Each number is 128 + 32 x the weight over its row's rms, rounded and kept within 0 to 255. Layers, rows and columns count from 0. Numbers have three digits each. The size before them is the row's rms in percent of the matrix's.

# up: layer 10 MLP up, 768x192, rms 0.255, rows 233-332, columns 128-191
# down: layer 10 MLP down (transposed), 768x192, rms 0.371, rows 233-332, columns 128-191
up233 087:094167093214073159107147069091133107108124134147194151144128106112125116134122119141102138191089156101088205120144190149083095155150148120105134147108129162131109118075169145116152075140118121
down233 096:127168175068081132059112082059177094155136132102156080154083088114138126102094158129092132142167100188180135118167124109149150072124149138128116147172128105127147162195099135075120138158189149
up234 094:116097109136161124123092175106109132128119132141123099101139135100116130097130106198126121091106095110160089095152096118143146093144184139149108103143136148071150084076174118143097193165141152
down234 095:091147144161111133169167171179136137095110135108163105137138100090116080202113091127139071102112146077166147085162157087099171084155124098089160119110140147144133155157153063140146096102145078
up235 099:138162187100199200103069118120114087071147131134127122136079147132206120161106169154133076095082110128153108171151172165103151154101134088173118097109101131074118109192153181126101134137108067
down235 100:073128171116148160114176098121125135122147153158065103108185112126150092212137140123100163148127134115112084156140109121141126114100155140053125150166078117114133058155202170186053142085117098
up236 096:104085171079078156133106157138126125090113139098179119150161148145173152094125089062062121142183172089158150178074090122135082113082103137047092131193123083193086107140109119154150130097134109
down236 095:103138149118089123066099145206153087166138125124110166194100125132123112105100099124129132087087105121116153106167104143084131136123132121135112086021091165101132192124124152115110138085062105
up237 108:159143113125120156132091070099102148191154133151144104108107170065128128157082133136087130126157111129102154067073150108105132054163133143133145153134132143115075119157141112142148142131110129
down237 110:152133129140132103116096151102158135085152137137128082133078144078156135148168130123105113154120096105169112110117145099116149065127150158063158111136142171108122119142103128169139110191133130
up238 110:174176139134130125113100138125100068191154116086157120130115114098133100161128177096100075124120152152124069195096142141178185135160128129108106138187149130131150159130185172112132141083117115
down238 108:141146132075205144068132086089085119140162138161104109171147122122142078126111153079157164143152141100068114163106154122124184142087150124139148207145101107119140140063150155103149135083157115
up239 106:148120093130116160090117158105108116111122156102124094154193156128070155137115107153141157127213149153142159161143148131180090165145139128132102187224084135084105122173161143056165072065172140
down239 105:106160128067197106111106130075122131078124187176111070149145104142124138126128105203081139130105187147115109129164176080110096133122137107108146097139170123165124142094122092121096138137113131
up240 097:152117136180110158153144189115067155110121118116125121137155136143121123119087163172085122082039159143072112123086150128116088115187078089140121106140164130147158115097142154152106124132081172
down240 100:092143058133101128073114085113082081148109099090137155149139125131144110103178151062128122135101180168101073181140088133144103143142092090166076181128144110136115148121110174204129087126160097
up241 109:108117127159097090131106091176154072171175099197138140202167111123076108146146111147147192130102119163136047123135089165120136117175148145127069111134110154131126101134122121137130122070125136
down241 106:144128109155102122188116113153086150177136100180120164144141123137085101064084081125125149065106157160151080185154136156162161155125144145101047143142098176138105110131177104139122116100124160
up242 101:145092162159115108145068105098132153130079121124162113166087148125125153173181143120150162130099081183129117152121086165140210156146132176113138132061100104129139104120108143089098123116113144
down242 100:104113144073129111165086143109105164075194103198153107127177115097159166117127165144140112103113165065123153066163128106098080129170155113192084174127098159134091141070114149183139163144130089
up243 101:122116122080147131145154125170135124131140106133180116113129091080130097219199128144076146083051059090108138065121137165125167165132121122158116151108112105121112082050140117160128151152143160
down243 100:109146100121114128185135137114123140150096145087143135095206070114141168112199146081074135106070115084119106091114179149163150115113102153203113128131160137127141123110157123107125118139156122
up244 106:124085076184074130122110135119120075132136089125144156171130142141158151118127084147102061162145123119134145112135178098085087143152094161140096129177105105118162115088090155132123105119113165
down244 101:114115143134117142122141188162109098179112131076145181126122164149124126153127154091102096086186131095074110134081161100098119144121111113145097084183073131152097156172039139121153115092134150
up245 102:097184105080157145057101128134171164143080140121157122206173137179160153087120198157085124110084115115097133128137180087150148103141117185128132117103157176194147122116159125168103145172123160
down245 102:126098102111141133111144162128083143103087123138203118105082148129218120105115193120157073133080096125116097143132137108111148133137118140157160098101123102120137135130055188129184162135172182
up246 097:177088125089148176100117085105154110153216104099166094129085116104143119131130137092149041156117111124107118127107133088103124149095155100133121106123140123151136125134108194129162115146107105
down246 096:168153152084109094106137108129109123108137096134139139123108106121144137082136187120137108098103120152073131115117151131146160184095126191165122107099150071076106087142103137143172088134178145
up247 096:116062114140158121176083120160131123117175121008104113154153146145113109184106181116109094079150126109166135131157134128166132131175148135059110122184112191109129161102125126127170114101112059
down247 097:131087153102154080091097211078084116117139134145124197111166167121119071108136124156142154084175119186101061169097152119128124134099114171086120129099133081129115147165071123144130108173134142
up248 098:160136123175151156105130080095178151075154169065176154115096121129116152071114142170078167106165146102206148175136093164169145063126103117172088172113127151074142070117079080092129106098113104
down248 099:103195159101176172114115108113144150138094119092116152112172140091159162152084141145088166124124131116150123178143097142155087153168106097175127185160078152077100129085102142085062137124099154
up249 095:126071103072134131140152191105167076137112182114095079096107152154124107146095147148094155165090127132180132089054151137105160149143071103193105132061104070076187166131170134155148121110141127
down249 096:163116139150050122067127182129144131153136079108121105163108142146108159145106186113123081077133150112101118153123173136108181106136128127182123086122132054099163154139121108096099163132178158
up250 102:148165121082154140148117183131119076068099139121129135137116107151116132181133111101141167147119141092113132113147101086167078063169197143114105093119099143126168137121156152174136077116180116
down250 103:142163130230151177151163120078133121140086077111142133129113110060067141105077079084152110169109201102128105120173109111132072142124115067177166120162143184137090080106086196160096115091065137
up251 102:114133139152134116134125090093109087101166110160160063158126143129176170123147038123065093108093061094129119119121083118115088133109130170158111118105122201166059097199104113152120160106099112
down251 099:099191181099133068077130103084175077169148096194159106094143164157172145154159103127144109101081149166127115120138104115172072133115105073185051111084094137186078102118110120128184103089085127
up252 107:118195113083129144152117126102175049130136142108067144111147100205093113094092120139092135094116158107120121146066167094078095110184106082133128133151158155117146138160150132142093122093064091
down252 115:118184082109125137166129166125205100156173129087099095128139075204067113105170090113100076092095136078154144091151169094123100129124116138124089154159173123159097082111112152094130121098160098
up253 104:088145176118119099142162110075092060153073088129140099120128118101122079127185130121103171111160161144161114078132114096135095132138148095150136113124094112080096016126091122127102181179075106
down253 101:065166123157115116143154159121100082145202139151146114125114117118152074088126106082183138128135164135081107093096164155106156147093171139215126148106121143117075095076088181132101155143090172
up254 097:119155121211137166130133157059126066147122083211071123177117043088132096141190114134155128160134205164163100135103158079093124108148137155111151142095193119098164162118163138173157131140152121
down254 098:151133127138130138099158138093116107102096125132160132073095142146101120176120119148152073209195095100182143140129107154128127119106141100137143088133187075132085138144122120127163168137070137
up255 101:148115115116119154185122119107125055088130175174100102169097157122072126080128161182154183150089057117117139139082157165156146125124128140145150160138133150163103181108092142102123116118158106
down255 102:186148197107089114110122116090111110137130162132158105108072094112092111131095133151116162126148126176131092145194112130148140164127088110201177120107126071154146086120124061120103131153152060
up256 093:111131140088083121175135131193122063167111107090120106153081147089115103162110175096065153155090127138158145128138088079124128095075154077134130140128146125111091085181111107159084092141119112
down256 094:181120133154106140162146133148134086113139078142125153140105087107130143091128145141078122083100155126101122130117137133145164132111126110113144158174178119126113114201101124109127104091152164
up257 104:119044157151182159171135116158131128072128141100096114111114137110113093080125144099170148149150069145113159090169158134101133118193134102164121125088130103153177144108093152159156098145108107
down257 108:140136135129142109091107042135149114079113022123148063115113180173123074131149155118162120159129134137136122188167116104142135134150150119148113154083197174151168142132160155100167118135125104
up258 104:089106109139171115086100135093130121078118138047177147131134153118159147139143141148039149197102184136115143130152114113128124112112084161122105058098117148131144188177105120088165092087172149
down258 108:140056129090124106085084109142160215136116091080140119107094122135142120141102169193110153124116124089074148123140099123090126153190139144081093124162161176072144135108132156155157161160139059
up259 107:111142116163143136082128104160181107096190146111149199132110075099066119171121116132141190177086128094063126143150112116129104141166087085080132102146154177100088108089105140148104174105107081
down259 106:178100131160085120200114099128168125119180130138122105123148126158052129064193158088145149154081162116136145104147128186140111148156080077170106158125132180110107106142134059123138123141183161
up260 094:102055063106183117125150180143164161154152148095043089118051130138160121175091140193164147128144177159074118214137087121156091079119163090146157164141104082114120078086128116093128132110114140
down260 090:156150080113136147094127057099112175121140183130147051184178096077117129128175066148086197109143104063131143130183125134098097140117124093078155172110093159144131075109110122061110114118102168
up261 101:134111158124132071107119165143146125132138110105059139120113183114099126138118140117075121091116197173123116133094102066121175087114161182145109172083181124161150095064123106113158136134132145
down261 091:181162089146089141130161103165102178130091146161114142109169154145129153185107166066072098147109109122142108108112155115139078142137133203065124081095103120103160111122084133161188101145117086
up262 102:158151157138138104147074151093152120048078143107089135107097177135116176194085178173146159108144109095189188121132103139075075128117081107151094127128126138139140095154153130114149147144095156
down262 097:154097119178102123144101156083098065113049160095109165153078106127146106156111137145079203110171113114117146134107127110131097162095144073160104148145152149112156100134143148089157116160104160
up263 100:151111098099092123103128136116170045185167138130131162131139086147106134080155171138129091093129142098116169121028127085206137059150073115119120190167091107116124109131142198132180107077102125
down263 096:105113155132140112181169126159158196109117157096102142139075087115166175156136136095131117119169160136091125102118101159134120171157162134115126152093088142138102127176105092157115138187124115
up264 091:084118130125120141106078069148194127142152142101137153106203157125144084141137088112098121141103114144122170142091140159123137142191160145114076121139104118143104116138119140145078229046123172
down264 095:139174102078162130124132153114063125148166107159136146206079138103142115122077185128148096124168093173108132083091070138104118126083109106115151097159077129122120135123092085137183096171159082
up265 100:135083137099065088134143145069173137112106149117142096132098090151103151090128173107122102113126130171081163132163130154121059174168096177131092084084115127095152119148118130174068056076123094
down265 100:091093128141161112105123126156171114166123097161125167086147139141096146113052092170096114116111114167094118045149118123062196119160132144187095150158114105116092164142104134144142139125134117
up266 091:139087164131117110145113169072181136172096161164163163101070193125101126156128107078149142076185158142116143109094164209102151170132072161136126124168149113109132164145123114133121112157078069
down266 097:097149119107132162154166159137093146167168118104100077160146102213171127069135128132150135109093096164157120134135114095147115098103126123130163100119095099127108072190119113183144182155143110
up267 105:145135175135123147108101130144139186097116113127088112107075085110127153088162181091129115149140079109101217147143145096127186115082139131181133177104140135093176134110093185133073106100109102
down267 103:147092120110152151112095112138151205153117110122154102071094110120121113114166159145131148151165105136134116128130146154136171123116119097185084110086171057134151155119060109144128151175166147
up268 093:132090168127144085118085194055157026103130140119105141059127087148189190134127163183078122120140089167152091160162136143104171072113155084145093164147160134130180113129175091156100081053200129
down268 093:121130190089098061142107131082140124096136121183133064156092050157179142139129138164131079115119081139130110146178173164124118112116126169101126178135089136131136165105133130121111120095197175
up269 103:150088091186133124045176113098103125139079052077152083114145107123110116165070104112106143103060163126115077046119175157142116120116133135117132157101135152159133175164091205181147108113147171
down269 103:173151129117142139164100146136124089127156156207102146110170146119178137106132154150140120132167158124132139099092127094132132127068066144148117116077092146168089151074127095089102110138191146
up270 097:131113183116162125119145174145160099125142109083130107151086114154185136144188089060131146193077066151148102151126137075095206107091096148163085139083111140164056181138107153142143181163136055
down270 098:171148164134148129119129126094152126098096092085133159172119164137152196091234084084116108128073124149150127080171180139143149153108088128202074108101156155134118190161123167124097151122099084
up271 098:083118057100133144155130067119136103111125055160159151161156117178165165127119143168157094170104119090126125186137133113140063080116146073145127189124107070148124074134162133150133145192128069
down271 102:122108174148101153107150161092143172121112190108129144136127129091081128097111154154131091108139139182147122093108143082102124094094120156146127063214108104100089174134134149092115113144155135
up272 094:183139130115126120086139177179144121122102135084144119150119200177108113111101113079104121137096117109110136106164132135153113178082149139134097106091082098135121075187067117091102174158139136
down272 103:157138114112134107121139124097144143117155138176122104110165072131129078071210038128126096167115144113110124145124133094200121125108093046127125175120113138138116142098124146132149129110119159
up273 096:145065122071128115142112124099099132136103116155109121140121157091150193179130137148098126182150026101144118165159165105139119070155114144115132124165078082093128099196105115095140131175148106
down273 101:110209094196119143091158145105174072130109109146121076139166173147117148103170083104066141163035148127198148088156117222147093211085149135096110101101140147161140146088117157156125139109073127
up274 097:130086140126109171170115140120052097073136145050152091093151116082117098144141036150155178140114076165091091097142115088146163115127148160171130102179168120127097147123092116152148106189114140
down274 096:088102069082142132134124151137066079155143178102130125087149056065089181117177126151114113061147105123107129119113120094182149098105136126239143111147150099171121177095088183172157089148171135
up275 103:088154114145145096099169156096141115220137103128115133184124184126051141130101157081105154145138127153101104132116179179165157145103108173169119129223153160166144117172146091095064102162087093
down275 101:174195113147125130129101067081159129134124096169114124109127143118102124093107147156133191084135111122076153130137178115101134134069157162163151089155176134105163144143206137078070083156135141
up276 097:126113087136114149086080138034136149096094112111149148116203097153131135130185137108144160137103124147087186067095121124099184130131158142126144131137187096165064108143129105116150107103135127
down276 112:108093155119117095137046109120089089127064144073172168173095199155131062120151177132077130134126096159156161157081120061141120105126152053154100101135119140110108133132116144127187097142111081
up277 098:083046092115109221114119116143206115112118102162133101138098052105090102171152132171117129157066164096153161082078143090112145113088119126175130161124111128109148073143191053133139090101122092
down277 102:067128147111187170124125117082116144104113147113109174125168088116128115158174131113115081143050122103131122074136153089123111071119145094131118090119117182131123079114087044116132153071137123
up278 100:147146080145087134147099098060140123117157104098131130162018107165086161150163102103100152114180156124110111118083160137133170165131183131118123143095121125081176125150092154067123113084101084
down278 105:073160100133152156136152143098105091131072153114156110134157137090171185104140096065114123062148162119093061143154154131156098111157128150119158142136054119136097126137132122152127142138125115
up279 095:126079139162148148141090128151157191126162145116110064107132165115099154083157096123080140171086157124156165179131130141139129070115129085096112134082154095153110164144133185123090176147085181
down279 092:140105115146188118189118100150069225138160133116146101189145183141128137168132084122177117134139118105128127139129115146108049136094106100144089152183118114084148173192119131090067140119118137
up280 101:041127135124121089142124106115136126170119139179138096130077121049119093111169083141076108115126040177119076136069131110158166123136117130092122063119165159132115178108118163140170050110134162
down280 103:148135118199182095109115209095105164081129118152115147132182112199093129160116163151142165126148163105176142128110160071138153111148128106095162098154128147135100094088075121070113092042145131
up281 096:151178109130202147093092074102148148119135139132149108089101083096167122126172113157154127139127148112086131100073140120088125156164159098165153167099154156173135179103128173150068113143161211
down281 099:106113135204183081159115091115141152144184120098194114171168119210156165128139089160142046105176104089138116111134110123140149094182132125192128137142149089061122085120121151155153094137112155
up282 098:098062091080156189082073110145146160136121161149193124156166191148098140118145094150101132117149038171209153066104140157116075123112136129144092111117113141133083112121136094181183108093163088
down282 101:102154132147067129139119137124129151169190105119146139156123087100050127134066196134114107148118099131077151136105187121187162163096133142093090164180078101111084171137106160094077140128051123
up283 107:137074127080127093078066111175133100086133160124125115163134122092138086209117191071133146077054184146124121153120147075134162215141114105094082126170121136153132143167099126079084113140141122
down283 108:147070187136118163105150153153185085138148086069087064149147083193181137077120068146105162141153088064138164149118095101142183179097080160077113138149128073191092091121035112148154147110150150
up284 106:076159158118139158158131156131174130158194211081094099167161121087168088188162143099111141095090106138181098092115130103080154114195055107154133093159080162117147155110164122111174145146123111
down284 100:128158136156125128163120107134162120108104095139114092071138213100161078130154115083140146124108109116138152164159128132156113162123139176111084127163076119147115125126152131155139101067121108
up285 103:148166184112114160098136147169087109153165087133115147171147072146152174099028180140119117127133131100168148152093110207110160145152071119143160150163081124103150115139107127101077122098121078
down285 103:115134110204122192129113105123105069124148102139114159131130116117166151103091208147156102114157118086126125152024073152091176123183141085150172133063120137150151170152167103124111108099126134
up286 096:142176169132079089142132159115145112083100134080172147143128185138103185152110121077149143133084154085127137148084125111125134142149092134157125191086126152049058132074102127142146171152136074
down286 096:148130149085136118100112160141105171158132074090130106106123166128119126143149060093117146112155108053119085111161109148149120159144152133166160123052201138116143068138168112152149108097107131
up287 095:167117107143106117094127081128104087156111137114189112132131085086179162186125143160168176141119130153080117140069123151096116161177164157069106060159152193100167097128104137149146130137030119
down287 098:128098156100113115126126097125159147081106103166075106106184171094104128085086133176085132082116166073185177162148093132160095126105095149110208164114119114153081134150122142143162167231108086
up288 098:171151151102154114121117142156143091172147188116134107161050169102106140134102085084137161147118169122163102073162143114142098173128134104138119092151138171148122178095160097147108121171077141
down288 098:169135176133146118175166179130105119141067121072176128137123082126102132130087109119148155147099140106114079105162099085140126089118182104128154079122108181078150089108100122118085112125173130
up289 092:129165156111197099153133181131123148086162159099121161092099146113104099110112119170195082128147167117151116057080129121123105138078113131117152132160141153120108134164116086119154137169071122
down289 092:117123134145163115130193128139184143136106037112185133133123150127153096084096089123179076137119190153131123155139140081114103117090145143045139119172145111176097131125076104115080153145157180
up290 094:103115098168201136140124123116164169169148111097132107124079102128124052161132116078164182129158133136102128138143136169132152146132117116096119121092152156135133093104134101135133144049138123
down290 094:136131120123163191159136136125129111136104133079078160106103078141112066158101167083131165128130108120133128202191138100134195077133115095138164110127094128152088102128183095174100144093143125
up291 106:111160134105092104149160229139089204142069147147121133110109143110155136112108128164082192129103155116144088143094104147181047149139146126110132136149130131182127156094124105144126118077195186
down291 098:206109142112164088095082124090146140136152098099145135084087165106140181150136105085081115156075082167054174174134095137133155126133088119185065117159158172115105159127081085176117173145119130
up292 099:130113121131125136091138133150118106175167125125111185131140112143181098158074165106135143134116144127099133158111132161172112099099096164150156128074116090139120102118061119109161170100152141
down292 103:104110073066127125100169121166185185109172178173096189140108108108174186136123081166145133165141131132133175147111117092084123110112124140094112143138171143128189142165141145120160168136111174
up293 095:119110146168123167054109169125193139167087102169126149130066161155138135122162094159130123084125102139092138107162110057061149131187149083113135131108090153156116138167142108160081079173092120
down293 094:137082145128169163084133129110154163184145084199112200090123128113090100144113103162101094114181109125095126092237061127138145135109111101165138115080118115183076142143160122134141138141092127
up294 098:123098146146129156130146093124109100088077122145128121093150131064162144056134080099133101100090149128151141086084129098164159138113173094095123190118097130179184103141208083137106125130128109
down294 099:145107109136132103089149122120160161161101140057107064111106134161078148115070062240071125120132084152153112158167075136108144121154128149089110096153151137089152146105123151121125148158080086
up295 102:120151150085128053094115104110126099106149154107169090125121071096148157077105084108142110118114169092140184185112137086133170158146152146174102134100167115133102109184159123147140154181156107
down295 102:105111129185164142105152133120125132118121139120159193059118090111152132126118191190120128100143169067145146123102134148163144144134103121061050092101131134133104140116101142113161121083062173
up296 105:140126097078177188094128162123192109154108132058155130069112083124132106136130145144100083159133157086159121085057122133105121155104108094170101118127159205099142147125145131127143079153053156
down296 107:138125106148163095142151089118164106146084130119128163096171106131139091101130172107125096055172151105121104168064119123098072180159152161141130104087161142100142149185084078139189124085104134
up297 102:182143110196108147212174141173145114112130209117100137130121069104156144118128126117197095128105122122058137153128137084123202098046121084163140122118126121131136101110111128165189175117108124
down297 100:178133115106066133149172121136114155112118134102165226153089108120181139065126096099112128094121107110090145176176155106189204101142073161093132131125091144119111120119099149156181085080153104
up298 100:132165171074139081128076146178093105117104059100087114107117213131120031192092165109127172177120120116162102130132111162099146139125120132107117155192075139095109123087072108161136164151165121
down298 096:065120155161211166137156098128116120156140102127130144107115169114082158135081114094125160115146158094129121142158164125148112116106141101175076104152082135140129123157106076140134139105080157
up299 106:156159075132063074129133116084134075130152068155073169129123117129084145166114178037156158135138133132018165081127168168122197136085169121155097105131094097145146110153133161122149197108177170
down299 105:109073140137153190182119094149112070153124098177136153154139151154118146119115134155144162138150139093068054103154129122107081113081183139153102174126133129104154072127080142131148161173143143
up300 105:147106191121144123123146164140094091128112099132097149101087088151109082130090086123170104122166104110162120127148106172090096128172084163148120152097093154135114096147173087102115165113152145
down300 103:169114156109140118137124192117158144144146128123162125147161129135100079085099108195131136128113130110142094205091095090070153143188122187185145163099091110122140105050088136159158127131127080
up301 093:096093142120116158092177150147108135146126181145057170143118051125111187068111189056125144096163173129136112146177115148121104114111151138116110115058102128216166109148096120116119118105116216
down301 095:126145139072165167121142091172107094180151205195091132097101099113166190125071118143101083128184103196073064093142161123102122105082152129125139086116077132121142143099092132135105158154144103
up302 103:120158120136147105099129077155096081087155097150137151117137113077031092157094187072140103094187128172129138114134074105120115099143087120111180129091150185095116158143075136120142149116083133
down302 097:153173121163091184101132116086115147136164077087117146117134134128121154104140067055154167128066100103164114076058150153121115108174111178099030169157069124144175051160142165144130101106098079
up303 104:125097080085151130185164095109161124131094169129224091162156060094111114105136100146100131097173138142077106177174111128104101072143126107134046097152085094156102099155080107090122164183134132
down303 104:094083129101106131132078066125167082066119118113197132135166146127072108089086167162066098123156120144099129117111107173067104088155117191149145106158124126165117082154081132137127139154170175
up304 097:154113161157176140151126107150196114162059065078159102132114159181089089057130139149146148067192190105158137145137140167106126173153118123107070088117164106103145146155131086042083152141148135
down304 100:144187130135129130089141151107128098207173106138184147106113109105125142125108131157117168076152105135161113162145106130168122073122133132119181143138114144187146108081205144106108106139147152
up305 099:131122121143243130083115116156098202136133118151116111163069138101124087133144135166175157093130072144072103098133164182087166136124168165144114096035177093159145144131104127126151153072102142
down305 101:195159151127086194110137136075156115068174130077135139125099117151124130122161145125167158134151116125138098095145113100109139095139153131183150183067132088075110118137160154127121099093159086
up306 105:158087063186143175157096110114124057154104059081134106190145149145126113159173153064127152114102134094079152073168110166107142163101133159105084091155087144107158085121141161105158123090181098
down306 106:176134093101152165066157072120109034239073117101123110133109128190113138152108129171104094130069153144104183120076180110139091132141153145153119159073159194127122118130122094178132107184133074
up307 094:147205144151142132153101163155124137155151121093055157107139144177126179103093093121185141171091136152125084102157119138092137182123130138121169110160161138116087069094127146149136098136120075
down307 094:092135158122084160100129136151094107094207166159134157123113140163102169213099144087164084160114125174105139147106149173165117165144133116154099224140151142108114106103118143133091133153118111
up308 105:112119149134148123098147153098118107081111136102097109155096113131124139150081129162102111143113150164116110113107114099101139128198130112180131155070119168096186127139130158129102100120112188
down308 103:119186059144114126133101149112147140142170151130175071167124152168128125129123099128101091105121209147168119098126155122161148114178143134182167076153124144150207113116156114159127135134058119
up309 104:151144126157078143127085173132126070102156097141151074149118204098085071123148176090132142175101120134161163153122141167113183115096159058099128118057199126129108153106169091099150121138095081
down309 098:097119176129027166113138073121158160138118074098128117176186159143088162133211102083098123144080123155128147186176097132083138100152127072112147100155121120114133141085148130125157095141105078
up310 098:066150135078047129080148163163088117110171098118108075109138110116101139104153119108070164097140169163154193127082136133096101139142174158154141090103118163153102086130153177124122113111120142
down310 105:114107154152167088083125121147085159142207142117088110140152095078074161160098070119068138154078151117103132166084082143144162131150150106177115179138128179117132149103173131072173125081106119
up311 102:086138119134129178170118099098163118063142080069095165129156123104138100101163110133085118133124103125121081124139124101165142130173054166152131128163085148124106142142084170175099084145097118
down311 099:082128149093120125134074123116108139169177137151149106122068125050130102188160085084147145155125160135182121090174141125156121132118144118165090146172146159191114112141141182170085144145078133
up312 104:104204151119144153081088170101146111138086124147093131162146133125130162111127129168074135113143137166093106150131138146116179080148121157188125165149117113129095153102128126107112097128161099
down312 098:100195159154173143095101090094163162139128155161121163176099111122122111113102139149100179132130101103113091167140147107114155074109116135169133179146133113105091142106162159100146079134133112
up313 099:137172133055137093195105117109124158072106169130174148191166181086102147091074147167068095146153087144137117138168150129101118175124094135109131154113142171123144098098142143175101085133097112
down313 100:135130136138167147099185104147123078154091100145121163108126104145119109166180095119117175108160107200089146105117094148173060140112137145081090136085144120157137089141194202149110080159164136
up314 103:133090158160142156116116136118122139111122157119208109072149105091162133049163151201099152127172047153127124093129094140120154178182133120145132154104182129176078120154145176062127122148107082
down314 101:136113087108120132162116132176117106101143141049157178148057110153145113163129155110132154093116068138157150132175140148119078144122159145135105074161160128127080148169162153072133160150184028
up315 106:151144084087146162151121099144122134092136163081138091126158136167143124101122146131191142146116131129069156109124146179105104054137122094111148139135143158174070104141105101095105136133144090
down315 108:143117060186151071109141129136144162146153124111136114162139165158125147127082082112190163143173157157100092089144136124125148109172161053181064093137111118053107125160128111135098200177118045
up316 100:134153152112091138129145125087121145145146195142102132073158071095073156225161150079146209106105138141156138121101135136120128146121095154142103154103058165180079161176136076118131150119096127
down316 100:090166103127113105073202148108167113123078161140161153171123146165155074153163192083140167083099081117122131127085139145154122150081085131136107163073145138167127197134194120126071123169156166
up317 097:109144137123154179124141129122107080114165122129140145148072159127073111094128152102172114128137150160147133180162115066173147138135113118145105126133181127112129089123097152102120116119143127
down317 110:131165121154130168069129119127144110088165146117078154123100102102168143075089151148175134115142154125149113055119209160151122110167122131124115112104226121102165141137092142112145111118129101
up318 099:136146105132146131102112120074143138101135113126069144123136170110181083115140130125131172097130116121181136121097076130094128101124088070111153156140180166133120122223135129135078135140085112
down318 100:087114116106122163122150128137093120139108063163143091125139089130137096102181055186093152165115116159128165169131179164163115113200092113145157074147168136106132126134105164156147138127157133
up319 104:190141141080097108124136175130143083086129136081146104133115160137101084116089150133142150173089110186089185122104110129123136132098129091134130203134076137085105124191122147132121127087103089
down319 101:182148167127115130088118166141101094096126090101098095096132098053085147117127153085103135102086126134111145095135140094175170137093135148119076126139137162142143056129115142122150108085133157
up320 098:079148146144086137103076094126127141090126152089092076124121167111099072123141157092170103080105210133140137109068163138138114154105118169091128098135119076116128122055158111133108104171164144
down320 098:136117093130108163121116120132108087129125086103136108080141112209124110143129167108122121106103146112078107129138165168166114078167122149092102095142102133135204105180086121121147130172095098
up321 095:139087150134095086144031086100088233145117140160127114104127149122124201106151137134105132142154150117088147110155076184121136165132118160140133114132160120152128157141110122126139083121137176
down321 096:104118113076125118159130163152067114172150097176083124101134133141163135165156105123212088139118090138125120140144139146109082169099112147111062117084164108097128135168181121175100140143140117
up322 096:170087150113176179138081138116154159143131073155088084113146162134060150121095165130096177088124134189147193093141103157127134131120125118168117170054131097145158142149156128172181167143141124
down322 098:123171092129097144109128124099182112118164173146131109069087131126147129100174134117076145090141144127098188163152114183180128046149193150109102178077141161125166111134148130115169119148184070
up323 098:072111160152118102156154106128114151126133127073096138065125106093153077130128130048172136125103139110154143062128034105114112129122110170144128091182140172191135120129108132125129098109142092
down323 104:208147070133119136120181112117186179169127126191162155129186076105174070114177236158091111133122093095104133172140098144149087180132131130145146140098152071168096123145170131143179168082123137
up324 090:040150078082062146102116120083203097122163127199130203128163136164106194164116136183135187143132095083187156144119149134126086127145149154063159156178148151120121132107105095169171111183195157
down324 094:113137164088102123161136104144118129127126104147108103137130163152108059145117099138135183130191143146060143126121102117108107086113142192118112159191112182129176123140139148058084144170130118
up325 097:123124175069120145158111126126091100095153117169153140145091177179118109151117067140158166114147120133135092120119124107146141149117044089141118143121196123147119114134177113132088147185141153
down325 095:152155168125172154144137200184158085134108086163103202127178107166146085171124109147141121113129162130150080096127147096149118123127080111166174119131085158120164080159107060145105127190117121
up326 100:135094199125122114107164173115106101112161127100169108172115149105108100132112104060125218168117055219077152214168119052138096098082106156121155094122126172154126149212105101153111135105102131
down326 103:169072091119083088107149126106171104098086147199145100108130116108117109136134122120121160115117158151114108130153163132079114075076113161164150127086149152057077162132124073131157103144141105
up327 099:081161105080125123162099080166141114129143086151100107171091156127133149126167103188109113114092177147136154193172136085066127173180182124163138158139132099104089138107156078082164053191079135
down327 100:151175113132125090135138075179142114114126125117149106140131121118091116151113151154104106038157142103106139206111106123142142148110171186077114102094093145108145168102094097106196099160113130
up328 099:125104107098124124188103125089102095153130089124161105128037140112130078143093137152140183134125124125126128137136153105133072195173066088100138180138183144135147090061160110117155129134112060
down328 101:111113132149109162111083188128145135124098143159143107148131121173170125133110167100161119164108076153084193163081159139134109158078132075165042147143129124124119186148176083130140131172134152
up329 100:148108116128103134120102101202121112137146134115094193113093124129177094137123125136117104117149118106151058128139167138132039153110134077143128129139077082073095141102110142178101090107169091
down329 096:138063120113077141099100175127169112103142114142111120161155131158115126074141098108113158095094128190106123129132157132116133143113144134083140112116129090102142157128121149205126100112101179
up330 102:117091121098106119116093124110140129125078179149162163131147123157121096097178077132104142090100100147132168136061141113117174149152152155131146123194167139137029121097073166103121146107164111
down330 100:109108132090102128148149113122125056124148098182146146141168137100168143122174181094114104125160111165126154086097132101185130174101138218121115152171126126151128113096114104100108101166103102
up331 102:117099127121134143123157130095110087167149155124080104158130118114118092168113162104165085151160167149140154130090122133065107134153145157133132135144155122129168108137160146011101122100151130
down331 104:104135126191174120125149062168132153175120098183149102205091110076069094158138080149121106126084110120109120183196154079117101147134111116151127116134165124119139121151151161107086179118148102
up332 097:117119122043179173165164104065127122161117136121095145189092137146156102100097147115146145093145150147079144105093151108127135094174146123145143099087158114140187154117098135126111141158197129
down332 102:132091108134158096142194150102133088075133155135093161100071127127126094143062139108147134140126137140083159028168162126075112140154072095047141105119157061112155167162175181131184177086124149